Weights of a small GPT-style language model, trained from scratch on English Wikipedia: learned residual scales, 82M tokens.
Each number is 128 + 24 x the weight over the matrix's rms, rounded and kept within 0 to 255. Layers, rows and columns count from 0. Numbers have three digits each.

# layer 5 attention query, 192x192, rms 0.0733, rows 137-159,169-191, columns 64-95
124122134126150109160100139136129129120111138133129104126080133153162126130135151124138130110129
145144107095102086124153164117110126109133131160141131134118133091139095110122110107109107121155
113144122141093133127106126145138147118151121118107133119113125135130137166146153165097145116150
135151205084120086152147144129164141126126114133122049136144141099112084169066086174143150084142
092150097151107110154103111140126093149184148147149136157102133129130124141130114132123139107141
152119182120142135109111131140157112119081102121111129113132133093130142137097120131144136112123
163101123084159114105127146167123165084118093096125141140138107132164125112143122100172097188147
128094116084129121123110125152153152149100098142152142151134139119139143126143151123144118129134
120153122140116159145161145094108170136112126164128108117101125124095145099125117123136132133176
151092134114136143131135119133135112143121133134132138129136150115145160123151150116155097143114
157136115117140131172145153158135166134129137129078115088136108135130164135156158120084105101126
134148128142124120114128138123124151112138131116122123117116106133127111124119123135082136119129
145155133127142129148177169098141156114136100092089109061100114084148142121127120146119080096147
128132157150126167109152114097134155160138173142095115085111157135100155135130133129098131111153
117147126124132146114118134130103179169150118195078104152117073114118138109116164117161193164110
106081139158099146123089072158141112127150168158168152163128156150137135160129149150136148106107
107145130136124095111133127114131133116133123104138125124121122137126094138129110126083165130121
129150133145144158133143148107113141111120130111101123099138104116139107109100108127112144141140
121120146159107164137158138075146155133151125120120123089129114102169147181137137140116121118105
133140140144121143173137136113183135117126077146147147126118129100171128129132135134165097142145
154144137147115139124112134110116140124173142159115169120112101114118140121114140141143152120129
101099141086145092094094113153123110096134112095157177157152131112156114132123090122176136134125
116080156146076159068135114111130113119125151092156170109183130150118078131130095111067121136105
122124151127149119136102164127164143156117110140144114107122126129155125110147130114142120095111
139128122148157087096100104125147117106136128129152144125127139127141149140134126118108144112117
125127177116110144095179182131151137155103120096111105117188121070166124162079113143162106119166
114105165110136130118121127143126128153121130139108072123137123114141129138102110130145121135108
108135117122119109132113107136132114125197145132163137144106143135127110129142105115094143115130
134108162109151152122113141148152124117103090122102111121128137092158120142106104138143122100140
142120113114158141121095163151133106123112119120122147096103126153136139100142152109161096156124
104100098109112136138115114162138141118140133110146104122133123129115142122137151136114153110099
099138115159085131146128084108128213131109159138124099148112114126089147148113145154135138104158
122101116123120150131126130136117130141136135159121119115109153114138148113163145111153107144128
165119140105141143152145148165091130105126130119134126127137105118141130119158137118067093113116
128143137128134105128135119128129135122116132107138129127138100134116105151097120149104141106124
159134151137119119114156142098117143122090120140120151109122094073168138130136140133118086129130
135138156144130132115167117107122148156121152143101114148115119125114130157123114120126118121130
121129119146107149093102086105134171168138159189105111146100106145099144137112164128139148156123
126101167075123138150072124176181096126184099151139145152123163130140142127135129147153151107123
116140134134145092095143109108108122125127140100138148132130120140116103149115107135122151137127
116168118170159142110145096107109144132088152122110116127136101138128101124092109119137124150153
158120172167120140134136113110141148128116108123146143138144107090169135152140136143111099134110
128103155128098131158122144135174149144113076131139128114120130065155147140145164133172111126124
126125151112109120155088115116158141119142140150113170147091120124124140129112140135169126132144
092102124102153108098095146137135111108158110133128171114122156128139140099134122125146159131129
112093165157126123078135110123123123143127150090139148167181120151131076147112073139128155133108
# layer 5 attention key, 96x192, rms 0.0704, rows 73-95, columns 64-95
119118091152115159139172153107107153170104117167078123046136089125199132143135153139143129169113
113113102149114150113131142124121150133104119106137155112103119123157124158135133123143124148142
116183108125182106169117116126116120159144115100129144163111176104087147058146095133164133136109
091122099145136100153115095090100082111143147115117143181103163121075141095154096124164146135124
153150141117149143147126122146174142132134115136097082110119116125145132102105127158113130096132
122173134107129100127101120168118092062058135088150127179108161097054133132131064100121168139175
125094126104124118104111144135167141153121121149142153131123125139117148094152119138137166126135
100137117100125086109114107162093142127125122167135119151141141139113151109133133110129133169086
143143137119121127153165084153093124146129156208138123130113132126112108053132127084127101167124
104135164124105097154108117152141104112127155106152117168096152152091128134126119139122147133143
159123122111147122111112138152139145103106131145135138141155134160109090120147153114118086129082
142112114147148145090137131103104145139118120148117128125155128126128117131139124111115110133099
158136155128159144134131147104200142126106132134144156122134122150121132114129125123111069117140
184116162172105133170150126142092126085124162133109091122131135197113094120143147079098083149138
111170122156136120119110109125091142178126124161136143124118109106111166095138120129148146163113
113102160143100129138129113162159122132146134117098092113150145126133132145110138174128180089098
117118123134165135116146146117115124116125123107132133126118128109142120145132125108122116117149
141126109142162166115120130092127126159104130167158122123087119092118140118130110106139124120157
153128148184136135137152118126187135129140149145150137123139134160126116120126108143120110145128
154155135120114126166149100131182128120130120124121153123137136148134154103147119133076143155116
105126168180149160089140131120149123160141137149111157092132135110142157101122085146165131125132
102120111110157128093144140117186123142110104099134141115129122088176152120110113140161149103163
112090127161095146100168124136102119083101159137146170140128116167121086184142107103146163174114
# layer 5 attention value, 96x192, rms 0.0627, rows 64-95, columns 64-95
124141153127151166133132126110151075168162124122148131130112183131078152138131096140141094123148
162111149162109159123143143128118164165154124155085115086148118142142131135116142132117133120120
111141130111142104102106113129137118107061133119184147146113145114109114114140098114134114147138
150117132146110136144148140112110148147161122133092105105135105148148142145116139133113144110130
155114174141105142098126147136141137124127118150099143121149129122161112127123101137143120119118
128116083126093182170135135117130120153088142131182170147114158164111119132133169141187123106155
169110137130108150101137146123119116163173123142063120085147122152126145140130154130128134111110
120131128113168108097114109139131126085083129114158139134111138116122130114139103115137111139134
123144134122122100131122107127138087158178120125141130141137159118105133161147121134106089117111
159123156159127134119130138136115153164171112154080102100145107132133134118123124137089152127127
121127121117163121116113110130147117137126134104131127126111159151111141136128130141142113117124
078142088122116101144118116120128100140156148113151123152110139113095119142145114123130105133115
155137144140130103168148126113108154104169122131096116147117099122152130142121073117092159122117
129131135138139126105098113150140113160128129147151131113130149129092142122148120128125117132131
124168140135136104140104118188163159068084119148113123141161147122146090091134057118119120154149
150130162147103157067103137157126122182117142179108103116166126106088121106129079125113146136111
174110140128095153114134128122104131177155121184138101077141110124109114129133141116068168129128
167110111137108150171132120104117106139176101164143116077146114126130113141135217126083151128095
086150107103151099135118122121131089107107138099163132170102151115098116129131090125164105124137
138123121133135150156156149119118154131154128128084124117133102144166124134110141131129121116128
162182140108081121049111133154132099115044116149122168145147119054103160099125016100157081172140
104137097098167107120124121138135108090083131102138134151108140127110120121129137116143116132145
102152063123134129203127116112138127119136125111196141156120120141114116120124168127163146130145
128104176133141115185116120105132126131179136117139121123084146184159101144131097155074171087138
168113144155103147128138140131109169123149122148089120111145108140155129123115138129112149131135
157130116153106117145157135129115152111133110138103108121141098129144127136116154133108140121141
029133063107126072204134124106140110143138125092187173200112154135159093163131122146181100112131
092154104117140099166127110110132104135140122120175134159103138113093112142141117123114115135141
070134140103156104111105119116145089153133121109147135142101159111093127141127114121135104133128
170118142145105153109149136135115164161164117152088111083154111143137131131120152132106143130120
088131106101140115119113124138140121111078145117182163147102132121119121122133114124145122133140
081109127088134136099130153129125129146105136109116148171122125125131153136119099113184120127135
# layer 5 attention output (transposed), 192x192, rms 0.0647, rows 128-191, columns 64-95
129125116089140116105173151103071168147070156144115132080146150126139095094134107062100171139110
122125129114134122128134114121135101133124132114122130137133092129148125113145126090167130110144
136150099128126135165136151125112137112154142118132116123110150131109132154124144169114123128131
122119155127140126099112110139154124138125100138130150121142102134144132100124126102136132111121
122104122087172165144145116104098109143109135152113111140113059140132110123137139076157154092129
130134134143157120076116114140124127096131112138096138116144136075132140105119132112118110144093
107108154094143123133137109141128120121113122109144135143137092131154092109145103081130129130131
118156103130113124166141145108114144129159128114150119126123197113104126162127144174117117138127
124115117102125134127156151112093142142078167110101120088130138149144091095120099072143154143145
140114131115118121126142119108149119141117148113117141112131090165159134123138126093157135095139
112137118124120122127167158105097158143109123136149138099142197091127112122110131113121122164137
135120137151114109123120149152113142123113127122125129115135158135136147123120133145102131163134
110119140117150116108124125120173130155132107138135136088150116157122138117109159120120129090128
120138105107103110158151160105121139122124164065125111121121147125148112152135120128143118163159
132119095126134128153179147082108136149166153091096115130073152108128172186163193145210133118149
148081124104133139155172127108114106120146145092101127130108047150182130144160128091174125094168
128131129124119094153119119149167096123130167078117121161122055158156139122155094115159130122149
106145136137116096132107129169171117130122164088152119169119105138118126112157077139146139174145
141122131141130131117133131122101170121129114160127141097131181132124144141111151151078137140104
131111158139140137091111087142130116141118105169125144131142106118115132098133122102130143110101
143087128087171121182170117105099137112181146081109106122081131177156136163144162146100143046144
136134122149103124137121131136120138120154111129145130129127190105110133166122126185114111157113
112137146154122078088107128131162161131148117121122139109123212119146174117092139169063122125102
116176095145158155099118156123111139152072111197125125110187037087092106107101149063178137180125
127124133124141129122124111121158101132133118125126137145130083131128129129147141119164121107128
125133153140126132114080097149184117121149129122136138170115116155132142117129134156124122112112
124164128156134169077062126130114143123130105185075136100122166103139148096071163111105107121102
128146111146118099111117146132124158134120156134113123119128153137130152114120125151097145154125
147132111133116143137142155122081154133094149148140119112128161135115126123112115123092149153129
120126143124130118129128109131142098132120136120130131146133111135148135110141111095162138116141
138148113157105129161116146134119115118151115120140103139134162107106144167114132179117101147131
155127130136124162107100111136098107105140085163124130134134108129135120138112150137087110093097
152128130068135110107216156112094147140120148124102123088140185125134117105116120085114159115111
121128130132147133144125139131137088129108129116118119128124087119141138113155117097166140140138
139144106119121127142138132112107149119165131121137143132127164123118129149107147145110110113121
120139152143146137119104133152148118122110106143119133128137089121137133110139119114138131141132
118113124117166168152134156109122099136101140140107078135111052139114107120168121074141145125144
149111139133140110072147110120124118115155134117113143120128158124155169113139136099116120149108
110124152103143132147136145153136109108099133108141125152131101116132107112159089100134133159144
124151112117112112146143127100112155143154131124155136135138211104100113147117138150120105124112
145114130098116125120175164115112125136115151101098119086123166143114119088108106095144157121135
141140130132137129145138151130139107132109140124106118110119083136135138120145123106155139122139
144134121110107110109178154100106153153127131129151145112140228093111129112096120114129115155135
147107140116104100115129116149106143121137125107125151111131173153128155137097157157125138110116
100142134125157126133114120134163133130108106152132121110162092133102119130100149150134106092136
131133121101108102136169162090105139135136153081126138116112172118137133132108131111142123159131
127103094165124116130143135069106146178137134120122119133089153105113173146153182115155126137118
139105118093144148162171167126116091116156125086107118124099052148160136138160133074146122109153
114140142117147113161114130153153084113125136093104144133121038132164148124138114122155128133133
098125144135125112140109105152156128112101146116135164132128098125141137111136099156156129170122
144127126118119119104140115129106174122149126143134141111137196142119133147109157144080125115108
122120148145142152111107103153154105129103113157123120137140094123120120112164112118129143119120
120121149073179125171157116116101130114160146100116109140109115139159112129140165112082122054126
137128121138094111117122103130121147137156115125158142140141202106112121161122128166111109135103
113125162148116083088115095121124165133129134154115155127126204119164173114074133169091113126096
137158073141130140097155169126121135138112098162129106099158071119068127145108155108175124177157
110126117142152148141119126124157098132112114134133124134126063128132127139169137116153118132127
106144150159133140124057088149166123120110134140136147153129074139145136114139129153125135133114
152143145172113142083060116123106154128124126169066114120126162146133165105066146141105122120115
137136123121111086107139108123105164124153156140099145106137164143141163131089155165114143113108
172129120113107129123151151136090150130138151135123118104127181155114129118093124138109158117141
112130148138145128150121121142145087133101129124124123135125100122147140107152108113168145127134
139130127135115113137112121120118128127152113117145126150133175120121131161109140160120099112118
158139130128127149110090121149121102106149102129123103147126109151154107139156141127096125101137
# layer 5 MLP up, 576x192, rms 0.0765, rows 0-13, columns 64-95
110143157119138121130104118140149118134103126095144102140120142090090139103108110137126122116135
120112129141115144131104124146153135132123120131112148101123124120126105119061105125127132131123
091138187115153111142127137133148110131114119128112126142122141140171107122123104121146137147130
108164090112133111114123140108142070130121145148102127124143172102118137122120086170151133132142
104142126119110092125122163137098114173142167139100121111125138121091154117081129136135187096157
148097122133130173134103112173117126127150118121163111093137146146154128131106119141119144122124
110136118114129117168118111137122115117095154145127164154121138118117130134110124155144169105156
126137134132130124129123132135132118121121128115125118133137131128121128135120125137131133116130
108171120127136130145132155143140074098127125122126131103073132160140121124140117140099116091186
081131129067159135121138152144167111106142135125129126125095144103068137149109142135162152125092
136126144171162124137081101145123105097114121126138136127108137122138150137135103143145140138107
116145144136109134123128134140139117132117121113129110124139121112139116143114130151144137124123
152171126115116129110111129162131118132101135104114078124171155122151135145118122139150145118125
119137107116135065164120095158112108149143099149115094145120128097179146143110155143185126115152
# layer 5 MLP down (transposed), 576x192, rms 0.074, rows 0-12, columns 64-95
133150106087116123125122128128093114123102141101146154133079086114130146120154123101126142123112
136139148109101112133109126132155108134131144109114137128135028119098144103070127093125126154123
126108136086083129173133148123134102129145120084152112142122110145163119140177122105104110169132
180146108146118063124105108147135103094124137118141167138081083152132148133095148108096133150122
132131109162112128169144151182133080108166159169135170132099093160115155143143130077104085098090
121132135122131090125149103116092123123125098123143121123121127104112126090105125141142116145131
126118137176124128108149039083138157129110147149126101124092147156189091113148149191136138139166
130129135121135126125138131132130129127116126129125133127127122123125140128133137124130129133124
098172143122122122192161117132169145115184119112114127085127126125171129147178174144125072111162
111135147135159092142120163178114122073173125101094095124091091074139163076119149084094161164083
120117140131130131130139135117136123134108127124140127158133120111113117152137108124155116118135
134120120124115149135118139137127140139119138142128117138129113113106136141137127140105115132127
142170112096140160123117104101140111121131066087127080127149082130148117135120142125099137119124